{
  "num_hidden_layers": 15,
  "hidden_size": 160,
  "num_attention_heads": 2,
  "num_key_value_heads": 2,
  "head_dim": 64,
  "intermediate_size": 640,
  "vocab_size": 8192,
  "hidden_act": "swiglu",
  "norm": "rmsnorm",
  "norm_place": "pre",
  "norm_eps": 1e-06,
  "positions": "rope",
  "rope_theta": 34100.0,
  "rope_fraction": 1.0,
  "qk_norm": false,
  "attn_scale": 0.125,
  "bias": "none",
  "tie_word_embeddings": "early",
  "parallel_block": false,
  "extras": ["local attention windows", "paired heads", "shifted keys", "gated attention", "exclusive self-attention", "value embeddings", "an embedding shortcut", "learned residual scales", "skips across layers", "capped logits"],
  "init": "uniform",
  "init_std_qkv": 0.0386,
  "init_std_o": 0.0,
  "init_std_up": 0.0386,
  "init_std_down": 0.0,
  "optimizer": "muon_variant",
  "learning_rate": 0.00237,
  "beta1": 0.95,
  "weight_decay": 0.046,
  "lr_head": 0.00904,
  "max_grad_norm": 2.0,
  "warmup_steps": 200,
  "schedule": "wsd",
  "decay_fraction": 0.647,
  "decay_shape": "sqrt",
  "final_lr_fraction": 0.0,
  "batch_tokens": [16384, 32768, 49152],
  "max_seq_len": 2048,
  "doc_mask": true,
  "train_tokens": 408600000,
  "max_steps": 13526,
  "dataset": "wikipedia_en"
}
Each number is 128 + 24 x the weight over its row's rms, rounded and kept within 0 to 255. Layers, rows and columns count from 0. Numbers have three digits each. The size before them is the row's rms in percent of the matrix's.

# layer 11 attention query, 128x160, rms 0.142, rows 0-127, columns 0-39
082:144147116154145146098059158129069148139167115114105132069149099149086125139141098139117096139135135072133129151138085122
081:104151101131166096121106096151111112088089157089137147114151106129109119128117079090115117139168172129154147179166112120
096:123132074153135162143120148110122117112131100130129134114157157162114126115193129156146125169091110106131112144097115145
087:180126123177133130096091138139100122144176152103110136107148092126108114096114090130109140176129160154108133108146124115
093:131136109128121129134176132119173140145115117110113128129135160142174116127156156171105114107161116151136074129099170141
091:161109118164141124153130176126115143156154107169140170128101107141160107118100133119170121135119133138126129117151111146
086:145130128112173124101114128137109060152134105143113136141138128095128168162157128148097126128153143114158128130106065145
097:127125112160073109111137123126177056140141140147153100127117125089144106128139131115109094130164084149137162086152101120
097:178123145117140140106175145114116097147076077154113158157173142111171113122158144140124100144107103168134136131081109142
085:110106117115150117152112109156126117097118090181146133159134097128125146092141141134122114127102114086168122106106134101
100:087103098133184139155071141155125143081156117092122146100130138143107165107125087147116156132120125076106090123133146151
094:192123130137103107118109153163149135173101156144122128102105135133088111143082108124118115142120104147085132168136074111
108:093116125101140127161121153131132206163158170147103138149150135109134159175127143150154105167117141137094117131118134126
091:128148139118142166115100175148110106099109156113152114118151124107109126113155129127109129137155127112166114117093128180
101:116123114145131145095136143120085142139127125104165122106143111157132131120082123161185156118144106141123076128112097094
099:152159142170101142072151108094151133152156136129130084114096158148108094126141113147107099141125128134148142122101057143
100:113118116101153168137113133130181161123129170115160117113131100108117133118143124174195122134153165115124132148128116114
106:088161117163096138149076131098099115135094126097144154119121122108091177131133121110118093110091130102096162110150119140
088:146169104136112146106166090132133081144104112129111141118116136094087132141110145156110112122118118161115142120112143145
103:067061154088132089119175113150152148029088102135124126124161094157113147115116120132150158108109118104127153132124102092
089:133124141130099086177116116094160095102112127154121151121156141141107146147144111167074135089138073164154109124112106151
100:112113119139118121168190151121122136102092146158149136131178109125098159111138094168124168127113140101148131144140110116
094:167169133097096088132142151122129090108141095125187111103096126111098085119137077124083123086154075116134133139126102108
096:100112125119170120115082125152131108145162162137148157117091130128142187127124160142147147118127072133200163124126138087
095:120147124141138108179168124114120150119133134150194082087146130114133144136161140146135107110099144092119113134108156103
089:091135115108132136083126096086109102093147100121138163167111123181159122118156135088132110130129153121133114144120171095
097:131147096123119157142146115163130111146086157141150149105132165162098118112156078156139156162118152099122119118143140154
096:143121130102109111097143119141081090086137115118111165142156110124108161142150115141107178153128141098147127116121146157
092:137132103101126053164117137142133146119075132147156143142152118113119151131141144157104125125133093098131118168158115110
097:119124107137142144142095149140153151131108128138132143154111140075124116114120101185136093124102127114111124131113175098
095:148137127134169095101130155135141153116118154116109107159094126094140162149150161097190159141125107134135102167084131146
098:131120124150141134132120135117090117119092129078119121145076172099093107108126120078104171156133067141128136111127123128
093:127175151115086100147139123166094159126155169164120094095145108099161178134148158121108122120107109119164128113145111113
100:171165115149132071117102146100086096161147122113124138089116130135105152106120098137093150101164089128174124083116125123
101:086116206109124084136126122058155146141118134086139132139156140139079158164113139148107117125111105123122104095084149125
106:091170087094081073135095150162146119093132108132162145154164098124117108135143134117108109115136122125117114126146153147
099:112153153142141138141131093121125137131138139136169140089112177100145129161111142143181120109119137100101123117144147140
099:115148152097160127164115113111123122127188138145157124164108105148122133099170132170147146130152132098149113146111172117
104:073099129117116124106157088127158091087072123075103116134124099144158113108148161117099122088148135133117144105175151120
102:107135147127127157148133140117153153141154147122098158130125114121157159118108091102114116114135149176085103119106108129
102:151129144152105109135125139167127209149132101129136130136131125148166120110118117101079128181134134149125133124093120167
105:116134179149125108147099153112140104164160098128133148139125137089147117139117149098130089183143109164114122122115129118
101:139121162154133144121092143100174076123103113127133132131159130080107104151090148098139096160172144115119111175078153091
109:158164154130090118093130119128148123178084128130171088131119145078171103145121150097135136144148143172105147128085130119
097:077119124102113156110132136126140141082147119105142140091092146127095139154148151072110135168153106158141145175156108176
104:130163111192132080118107109105142125144104098169127132138123108105167141106135080157156146109126093155130138130131126157
096:115143106137103152107094137173115125170155127114121138145161138161139095135135149075131088163137093117103130111130111104
105:093090091106166064163136150154128107100127172136147178103146121113139151133125129156129181114116110061123150128120119068
091:140152130143102132182153091123123101089086098125126145105123129102094155129141109146168116159132139097136122086098125115
094:093105126149141115122158105114120158124129138147128148090136134170138140115134134129125129140082095121113107114137142110
101:147200142156116158124123117100164148158146148147134125168130137108125108146148126129141138174145140171154144088145098160
094:106125163135129102108189165170143104125127127138137082128122130138112147154117116185095113158134133088118106142125141158
107:129133153168155100141147129175120098139142148110109116147132109138086125125142132128153162143127150140117154143136070106
100:114137159083138121180143130130137109054087121111160102170141131106083171137124081132151160113100139117126167147165092131
097:174101144151132117154116118107139133081133185155105116130139087147120099146141139082163181162106139132117161103098142126
096:132111142102100127138111125160139136135166099123149135111136142113064157122146117113090178141159125120130106109148113148
094:137149145108125114134133134151133118176118123168148140115133063103148107152114134114143126162129155141085137177123126143
095:118165131181114125117136151104132100131163096161102133112122129118114110104154089131148129156115172177108155121156135160
102:141142151152110095122139138087158142103133113124121133133126121166133162128155084166160163129180119107115162116130145144
097:093148172081174170167113083136133154123067131148162137144124137120132149122122098182091160109116115136126139139146115114
096:165139141133101151153076184176135157142105145140132149140120086116119115129153120124128070118114159129130137092102115141
098:126129132136092097129122109099170082118087134119114117134072143081112158136136124118139098119109111158122114142133125130
096:171115111127104112101118123134129068178148101109126101111127146134096150142122173084140143129129093110106119121119124131
101:091173154115096112159114137125131165096132144140094107096146126122102136089154108097103141118107141117140128097141187141
071:108125162138142164142089075091109142091145119147134185138131127149115077162106145117184146112124124151152092104129166099
079:184090132168133163135125135127135111148078139150127083145132161118121118147165155110201153108131165143117153123170126125
077:165111123104129137141170135165140090157103176188123123097121105128166130141114148157094119186121104152135152112141148131
073:140136127128162115142098161134100131122151163098127140132097149151108144100105117141101128185127146120118097116099128101
076:109120130142169136135119142159170129099152154120168124133135136144151134113135079120128104104120105131127113126130094120
085:148105124144160135136086127105085156166164164114106135144099109107111118123087130163138174095149118144092126134126124104
079:120073095157140133094135129067125109174127139134129132102141194124188105102095132162079138114132112152148142108075149111
085:154133076122115121175116085115083134101106121133169154124157106184092146136105117135137143102113121094119137107124113120
092:148138169142124138125106149126094188140152105130103124123119112141088142133088107138189151125151143110107146126104101115
083:171150092115078136153162136110120120172128142132115132119111148143151142145136119125075163094111166159131144124131151159
091:099145119134071134135112129133183172140094131115116100131118060151084155120126112147191162083111138089102129124150124179
093:124114081113092118111110144108103126152159121144129109133092119105107160123105114080109146144153123117116161149171129187
093:198128108140082122113133143120124141154140099114116134096111089151149133112116109101133159154141174116125085189099133115
100:116161123113098111117110094083153098137108152113122108130140165127143155148177152146100109153098119113142146101148138155
098:108105162077096109132105132104104139107128054102121161098118139109075149132141116067092149104112083108130113137163109090
097:115154138152127127117117108117127117101147158124149144122122132159123171146159145179136115124124101129127079158114149161
114:130152141110136145120134126141098161137161179078122122102088175115109155130116075135039133138123144143098134117138131145
095:150178179092117106149124120120167117125120128132165134083124158123116099109148118109085093114140120107160095113109137135
103:120147085154129096131213157158118139126056138110132116140159116137124085119111110168085170135167102147108128144121110098
102:107089120119130138102108146167130149084125151139116123165135131117111109115129121140159147109127094113142103164112101097
116:146170178155123111115142099102139110127115113137169155116110136101131116155146107144113144096096123117180142119100106138
105:107101131087126133173128119138160106099086137152070139144167154153125143140149184169151136111122120124105085087129140125
100:154100116101120105125156146133145103098096136170124141116154132143121158110124122167159094102094132104140153144149147120
116:120154115131136167132101090135122147105141146145123122124137131105153128099126129160184162144138180101089132100121129112
109:130116170152162144147149107170125112103117113069082151114129117135110142139135121083121158133154168166144141130152112168
107:089103142153145183112140120104142184140149150090087114144141112112136114102105139088139116124125119085111137114188084146
107:137071077137125200113106146100130114084098100130083095122137115189176139138118121084187142141143124144112151145131109137
104:115168091115122169125111115105093128134166127125119114134090208136132088149108116158103088116127140100119140148145169163
103:124096131095184197064134174117142141134175136119145114124142143091150117110148122135150139135152139128138084119103101167
109:130117123107147131138147084125120082133133138090163146173124128106115151136130097129077159145116114192138103130063109131
110:144107132164159113157133146121093094168071085154161133129140138139131121135135138117137143139100115130139143132186162158
108:142155157148131145140146102121117135148077132099123108100125113153178098128108106110131082116115078163153160128115082075
110:175104149123143124136138079103095137113127110128148120109153130121077079113174135087190145131115105132179093132143131074
103:092118137147131137105136117105144114109127112152133118094119123124142128177136133144138118095125096107145106141160145101
111:128147137123141136125141099164139114136161130139156122121118126137099130194094147133090075113108098148115100102092128107
103:126122134111107152180125176098119138124102127115135140136173189104125098108125147154123165138147108135119176087106095179
105:196127127150055143078100106105138146105122155140171130132113115096125137122129114121109096122149141071080140133158130179
111:140140131154157115124093145131120135143104071125175092164114097122082135144108102124118120078121079124141131139119109136
108:127063109160157127111182149116088092091145109119110128111127148116091124136142160162158138122116152162141125134090130134
104:157133129132108102138187139152158089115123147148120102155143100126153144177175120132118160118110150102143108141107138135
112:095124149150114103123164163109071118156092120125138139133131118151160142127137110156139110152140152106112097126088143108
108:129161115135135079094129133139149093093140102161120130131126098153125119093145096096112115109173146145114114173109129146
109:125145125136100130181120118098132148119113162150144147109110101122142125141174139154129151132126127100079145156116073109
103:120114151124135116131104115152153139100111147138173166159111146116147101143132142128150129146128174127167102110109174128
112:155143095123104091140122131144165138115106131138106138110097146146142113130115126101107131137142091177069111116145136123
109:111214122146127139162126139119151105129160151107119127121152116145109143140130071157089103103132129146134143131143161188
100:098130100101146132088093108146111148127132108167139119144164178118141141148128089147145118123156094115151153146075108142
106:107133115120130129099112125101152156112153116128132144118106126119134150131148152143167149133085119129103114136119143124
121:147129134131137152094153100147101172142133142115118157168116116109142195148119159108120143145151125078087104156124157121
111:154138124071100103155116158099078132165138100122101121083123127176131111127107150119100155136120147124170132118126108141
111:064106149164145154098126116098179136164126101111133108120070146147151150168128131101120134122153132142172151140117118116
109:098137166149110128134123107133135112091141108155151111164142119105122105114131102182130129108149091153156131161142114108
105:154138135137116134154129123126122134147144128163119095131110111123119093132111149173147116085122121143154099127152167164
102:170139170092119106149156153141149115165099119116105131135153119140133140156141138152092091128114145085124114126150171145
119:136108156126161112123115127150110067122144141147116107130095138093138147140108117111123121128122105139170171100145129116
103:100135118112104098119136126135161133175149141140123119080096084133079130149129125122155118161074124169150192167148120108
103:137146104150166120098136140097116110129109135125097185198166105101143127150124159156125121092131121151127176111115118160
110:147113170170085053123126097115144083151146143113102089114115118100108085144116108114127132128150101117148139140150110150
110:103128148158117119105105128110132182160187111136144146114136175129157121098134117171152145149155134158119140153133137158
110:131098105125103171138099172123146109120119147142136186120144149124126107129145128108093102092117115125139142153104111109
106:094128098130131130140081117090141106138146107134173115136108150123083120121154131151183132108156173164134147114135148139
105:099131119168104086130078126122149107105083177117167139120093121121128121069133141102144077118162105144107118125149131145
112:154165074189142125112162161126085124117115111095103138130138123107134115086110190132153084155124165140187145154105115075
107:137125139134121153124132110133103102113152153130124138104140105130116136138125098135155146144146148097128076128109107131